config.yaml
bias: "none"
init_std_qkv: 0.0584
init_std_o: 0.0725
beta1: 0.9
weight_decay: 0.0
train_tokens: 128400000
Each number is 128 + 32 x the weight over its row's rms, rounded and kept within 0 to 255. Layers, rows and columns count from 0. Numbers have three digits each. The size before them is the row's rms in percent of the matrix's.

# layer 15 MLP gate, 192x64, rms 0.0839, rows 109-191, columns 0-63
093:128126118152131108094140135126117054215170096070167115135087105127090120162141105068087147130129138143171100179094109174180089107090119111133118114129109103146174116144086186141140055130145120
092:132111169155089134102124137130134089129131216137104091123087119077143048103136144140125175105145152217133152216082155140138163098087095137103130108124099157145131144162134124167177104127147120
107:112155122177160186143170197132091095093118100163154138180105117096098099103153127131076140115123094129159107135139075139141110087147080139111136146135150079179125058156063118168154159159078150
102:170172140082122164184141119099095096131154133127129124135146054083169071103122129153093125194078133132149120137094177158083063116135111106088142165101140134094112131160138098171199083131125114
098:106153117091095203075090198136142127125092124152105176142128172144113152135162066133068135166100085114099116167097147092168117114143122132119133081145126162131103185097153075132206119116117118
089:134126134146015132093145142104091133140100110173136156142184099166176163179157232087154103088156099133098168107145152139138152131160118127142130112103085098156145096111103142125118144131114166
092:120106152134127124104135151133111101157135093102172095138108144042118100145108126166099166163098162152145109133130071130171111152109098056055122135112116169092125210096113152122118111196178093
104:136146149159133122128069104123127152126104173133138146129202133152130165105141134161190129130154109238160150110171147081138082181127205137145146128152139127118112135138145146046116105098154097
114:121127128144119102120116176113164107113179092136143099164164155108110121121094145112118163198150157137145145098101147124128081146180113193032142077149115165130126150094151137113101181155148217
104:129149167048169124103058102178106154095143115059107079120075113170140149155129116148092152140164127134191130108106130132087118141169137083106204075130093136131107159178127135116132146144099140
106:151145143088120081123074179162169121085129133163112124177174119150150103123163161195131104099166117145121134158102196170132067098161147127111109148147165101093160115086106179127126186071121158
092:133127134184110158097111093127108110121144144174120122105164152091138180128137146192102138158174101192136113050198187103057113156122149097140117127157093151157141099113124096119126142126050143
113:082184147130112116094152119090140116129108146131153149231121127161155119134108104115144134134130115164161108150137188143146160144141173145154217133149176134166170177121085144079095152191125166
101:133150101104096114051127099148146175100211108093162128124111088173136235112177179103111101163086145126111148130118169158112103132185112133129170138167097152150131131143135154084134138134138112
096:141135100141143245147105102130106155120123097141155140127123138163135131136158133119073156126101174123059127138183092125101122142117139134130185126106194185089116071168096125154083168170159120
100:139104142174120132092081118130167149048147148152066140151127080102127109128094157170122197082097158129159169170115086168092115119154091156174137093168115161147115197154100101105160142109107124
102:129103161165130173114079191120095083097104122135103178171072116094118120137143119119096075164105136090176124126111139147175059125167172135114086101102112133174076151123162111175096195118122128
109:154149086155153117084075166093136081100111157123196132112122128101102112152136141123071096122144185132114207147175129127115162121106124120195150123160125174092140150076122194154125111185120087
100:178117153143189160133175109090177161128185166218134132105083125143176119124160124146111140115188165150145089123140140185118098109137174171109124096114115167173163178111156168107143127114159127
091:133159189108166151145148137129143095142194115109063125134156095148143096112119118069119109136067144130122165124189173169138106173186145109115158123154127175135151167121115072167086200167130129
104:184149086096147092148102143139115150088115150143110117151150139121130139114118139151115130102112073151180160079113142165139158139060174213092133119152107112161117118247124143112117082092122150
102:170121124181142129066106139098065145125098065153139104170110113078093120119160183096131150091087113128123181164117099067184130128124129149092136107158120159114189144084098136165153165169091114
095:124125135108152241117130097058118112185099089151155170121162128109116131127170113130130056161104086144082121154116104112122149121134120077085133143094153099123079107171127104154098126165079086
104:126181145119087153117066125155113163074149160140148125142118120170148145118171159139158146150091183095141142101112152120175157149113159113096107151197137192141143170145202190069085114130153140
094:115125114164172102151094103129134148141155163131128112122107076155089161211121108117087134139147151127132091153145101061137145129167177117113116110191119118179110211063116115106178157090072135
108:102147096156169127112112085101114165174152129143122099165098134094122182127133172112080181078076122161076162147163075124152097123134193082106149096172137121131105149165152121097165109163105058
097:091107179076132116098125199082146104132129128114079137167092067041140139147167167152089068145120100111153158137127125147160149112083097155145137123114145168102164141144090133141085135168085177
093:191148147132149155144090168102106132137127153069164221119146106124124140148149185147118056185141133099097145128163172144110149072116132068123133135141082165153101119124061103121141147160165130
088:161109101124146186153117105106112123116186094102140106095145113172126180141146174108090173174138168114081094142133120214101149115103109069114150163075193166154164129105107110169127106103125088
112:086179083161127082147119150142153112094141112174130192116106101128123129145132149144109092130120133179164125151191153137128126099142153112138168063147120135092227094159176063174120141137118174
098:100132121120136162096142130127095138081128131143205119115127089070110109127117105112163133033141140114140107092106092107098062114176134127113186188131077149167138086131155120119141085168192098
105:124162051142136149118071189101138190148104136146088059134140139070119153144154128163137125152171105149161173159132115167173081147124130090068129138111153127133118152134190122065168140100144104
092:102151175097100148096071164118136095098109111170138089183145138164101086117116131150085125135140058080139130072044169121168140099061133092133119112123104145134090103181166103170141127135134112
108:116096125130186164128177127102134169168125112090124151157160114137160160176141191208073144131132169167113112088138145121083130085132120143137087128129142163147095144166111127143117231110095173
107:042142181177140143142124165104151097168140047150125169156124150092154106133096143105080139133138123142097153138068145170102115117183121162154141109171111106171101129149080160103124109193088111
099:129103095162154111176026159105108174105183164154118148101087098127086147116145111140141120154178160145094136103103180213105120175140130135131128116105115196149091093126144159089131140127102109
098:094082030142145103133083094213107111143129134154123169152108122137099134104106098096135108090133135149191150109122142178082091147179120125092090136127137146136081128149190115154103185161104117
107:134074137113189128131130125103128148039072130124113157143086134115098134154176142144103181138152187201138159121126128205151105153159206161145181140140129090120128148087131110153156123130108122
100:147135073131146116105073126133170080150102119120173106096132107129133178162129142108132100137211152137120131099141197127172123182114131134096086166116167095110125143162067168101173111155043134
098:075095151155173133133110092108190146096110163174145130135104127151091156106167110193102117115110108194116090131166132093168123107110148122062114118083108122170078082096076119077117180105105147
085:114144158078144159121155155119122145143126166115088113132126142114070159100116151165144144104164118145185117065097148159164131158110109201112174120077092183110093110132078190127097125071172183
100:140110171119119113135121057163118103168132081151114140192181171140170133117155171121098077113111128158049119110184108109094163172066102153085129139131122121147181102165139115139156177150112166
102:169100157120138153110113178182105134165089108131115074152165118087106103145074179123120131151100102121152074077136157167165178109115138103099118193093106152127133140177096164150079195172106141
106:112167180088111157103118128183045130133143178100135143140195149140159107106196108116152113133196155114141074097209106137118126115090145115067110140141101131142150151169109144153162095136109120
099:120154206065095165129195136102145106098173145097123144159089159129113092199155173111121106133101111186164133115110114131113161112129124105143121181175146077122124118144064090148089156130170160
094:177096157095172158092127124082098126135090163125181150178109112113092159125131130107099127051054172144142147129154105174145139123138182113134164159126111146083109110061068126111154155078135157
097:193131155121140130173089144132101123136117147158114104154088170157115138183134135197111119070083136110180155151149143090071120127107089189161186100147114135139178091136155189161131151180152140
093:140095097209155144184113217094100131104124168196178125138169161144135186137097141164134127114085159093114130125145153099121089070125116094110135115157180155105115130114100075147130139140090113
097:108118201166116090147109154040122099146097169135149212152128128118160144106147131108108129121169062107179147193126159136169125116145139150163168150168127112105120076123097160114091148169109158
100:111151112215112129110120185087184120078085198097180154124125131115112164186153135117109143117210126151163104135173142126103063182109129133112126093121139117144127094135154088149147132128090103
105:112176103131118119125098148152115083151126052192157157115145129100184152109114160110116117116110205157150064111130120155122204112183163123113128110156141176072099107161121198131135122117104153
098:173182144080175115140196119163136151141109117135177160141151139145098101127081088070095111114079127138120164126153131173165074166116175112158146103137040081149100148115116144106140154101167155
084:157124067138155151133142109148148100162090106150149109103175162172122183123080131079085125197103151131134134131077142138195079124125188089125106108136123155121213068147122136146132075138128125
089:116164161180106110108148133133109177160121076088116145100084184117081135134181107109171160114138122130149113184134117130163109125103080089174143190158158191103161124155120165210098097102128128
115:148134195095103132127071140155092037069097106142132150202142122112114126141133174158141147090104130152115148096130116147118134096115132214123195125115095095171136143154091093155122126180141141
096:146106122101106120087109106141060153143127092118130123139133102108069124055136160092105092106128102142148049104192173154112129109166093126181140085076113153116139125122110127111141110056052138
093:117127150079124103160124192089097106158105163110187120180065096126186177099161161085133135124101132121115113148115160085106125138093137135104093148158092070134146151141122140109109156189041147
106:176130137116140169046093081148108133114175126124145133157145140098111170106129136077093127110083155169137093132125098092144204148114150116094114213099145118154136161135136108162094086190112184
099:088134128126119106151166150198068104103161104152143096140096079177154133149085120174134076085151160166146114131133157094142087152209085083133065079145112142140149112136111148176151100107154131
100:102165096103106147124093121083123102107173114180090100152132070123109132122175133150093112174226150106115160155112164188086160110133081154115176153093147058157146121154162169145129132119121149
104:109128128095106220149160130107085147077180124127136164207162086113153106074135109114090161133169157170149115148145132152150129115087116128113163182096164092109075147091170136128125132070130100
105:130147110090119069106155151128140167162126076115162168132096088084130093117147140125106070112146140178146130095165147061172139113137074095082110096166120110098134190102103157082082119196098125
100:118165093213130083143109125151067140134153103185162079118088143137223128150086093129107066166095158142128090144168157133165118141133107134128141110127130141152138128071149108125130186078142109
111:152165157158157144134132119156153056119121091096141196108175113124171074151108163097074073135116141148105154125136164090104095165211151131114157158173131121110134118098108128067081171112095143
118:117137064141134094125097144156168099101174081111179185196143127174147158182094108136116091105167102173152124142077165157136163167137102128100211111156112106137125157132131125165125154187115125
112:088081127101151142164129137112164148089169171105135146150177147109102117173160118106079052148160169184121154121108125122126084152127185143188136170143124092097131085189135140062082151145106121
115:090204178185125120120085202158128146140104105173092138147105144116169135146093081173138114088108125200062143166146108138122104083114154143170165099094115142089139144137106121125138105068135124
091:089099138112133130151181145133126142123119107130171148134079169092078144089108143144123168126127125153110153106108116169074133068148064158162063159131061159127119163186083090179125192132115101
096:120104101174158131140119083108121084133132153142133155118103188162199078120112128127120086135159171169098169145088094099143175087125153181143157152118182084096127114101198129146129097159082071
114:135175170163147202120093149100078132090177148127121164172150080129176123102083133137110156147101081177089119148131140129102165152138102113126117133066147076087097123154095149208142154115151170
116:145153068089126086135084137169118137094150132139184153203121083183109126140114060145071101078171110141110145122133138139144114134127153118113167088141177196075112105169092151116140123177122155
101:119116132112149183110186093150105166168101147103103154174132107153080113097148148112117168157129132154092147087169115112121119205166150166113152076080103142119192086141182171101110174115150177
094:124113135118106032124121142127121140056161159181088126122120109074119081126135160122091119146144122114095123119141095146097098157181171106084169115171095131157150177104132143114136126139237149
102:121119142151128047127121151172115135114165179168057146151113112109122142082166080087090162140135079130160150077156171172107096135123162168128112121210157194129084122119122134100117147145151150
103:151139128151136131151034134087107179065171164143179162182114083148143062136154116139128169116123105090162131140086147159127154089143115126090127124111090050144131157117128130085115168101175121
104:069135098133110163082121115171107120123151161149151112182131111126055201109099184134112105115178135165178090156164126131090139182146115166075163125112160189091153148101097147118149174135134129
099:132095121152105158116132143127104185132155168153122090092118101143163106094134140104126156150127131217102197101094113176194122168135143179065147165102129141178137104152150158096078119186132165
098:111091165151122079092109167141157178152144096166089167189183122160135102154152152127099115154155172115107123134135151127105114103129094101132229129106105107133081172106116123102082141174053133
112:133099111152110161189094104107089103112094104136102155108170080132170124133168109173094188201081133211167091141095119086156137077160096106121189127163123112139123152125143121124128125090100096
100:134129119113074156113094148094119093117160081198133180167133111099112104108101058135135131089080153095174101099135166134103143128110199142143144061168130155101115164069156121093179131149111101
099:037106135095123187126115113118171159087108119182097152150115103161099155145128124195115142111161115198120163156114134162151183108127070130103168164128139119138147086206131157144134177120135116
091:120082136101124166099127142113081105143173146084112127152080114162177164204140174211083083101153128159112136157119107106143109091133155119077116129103189148193119188130093117133119113123097121
108:143144157108148135107137100125117128061125091128161197136198133116145176054141106134050107177144123164159160052106134150160071101092142108130108134142098126109105151111111149114079148114092171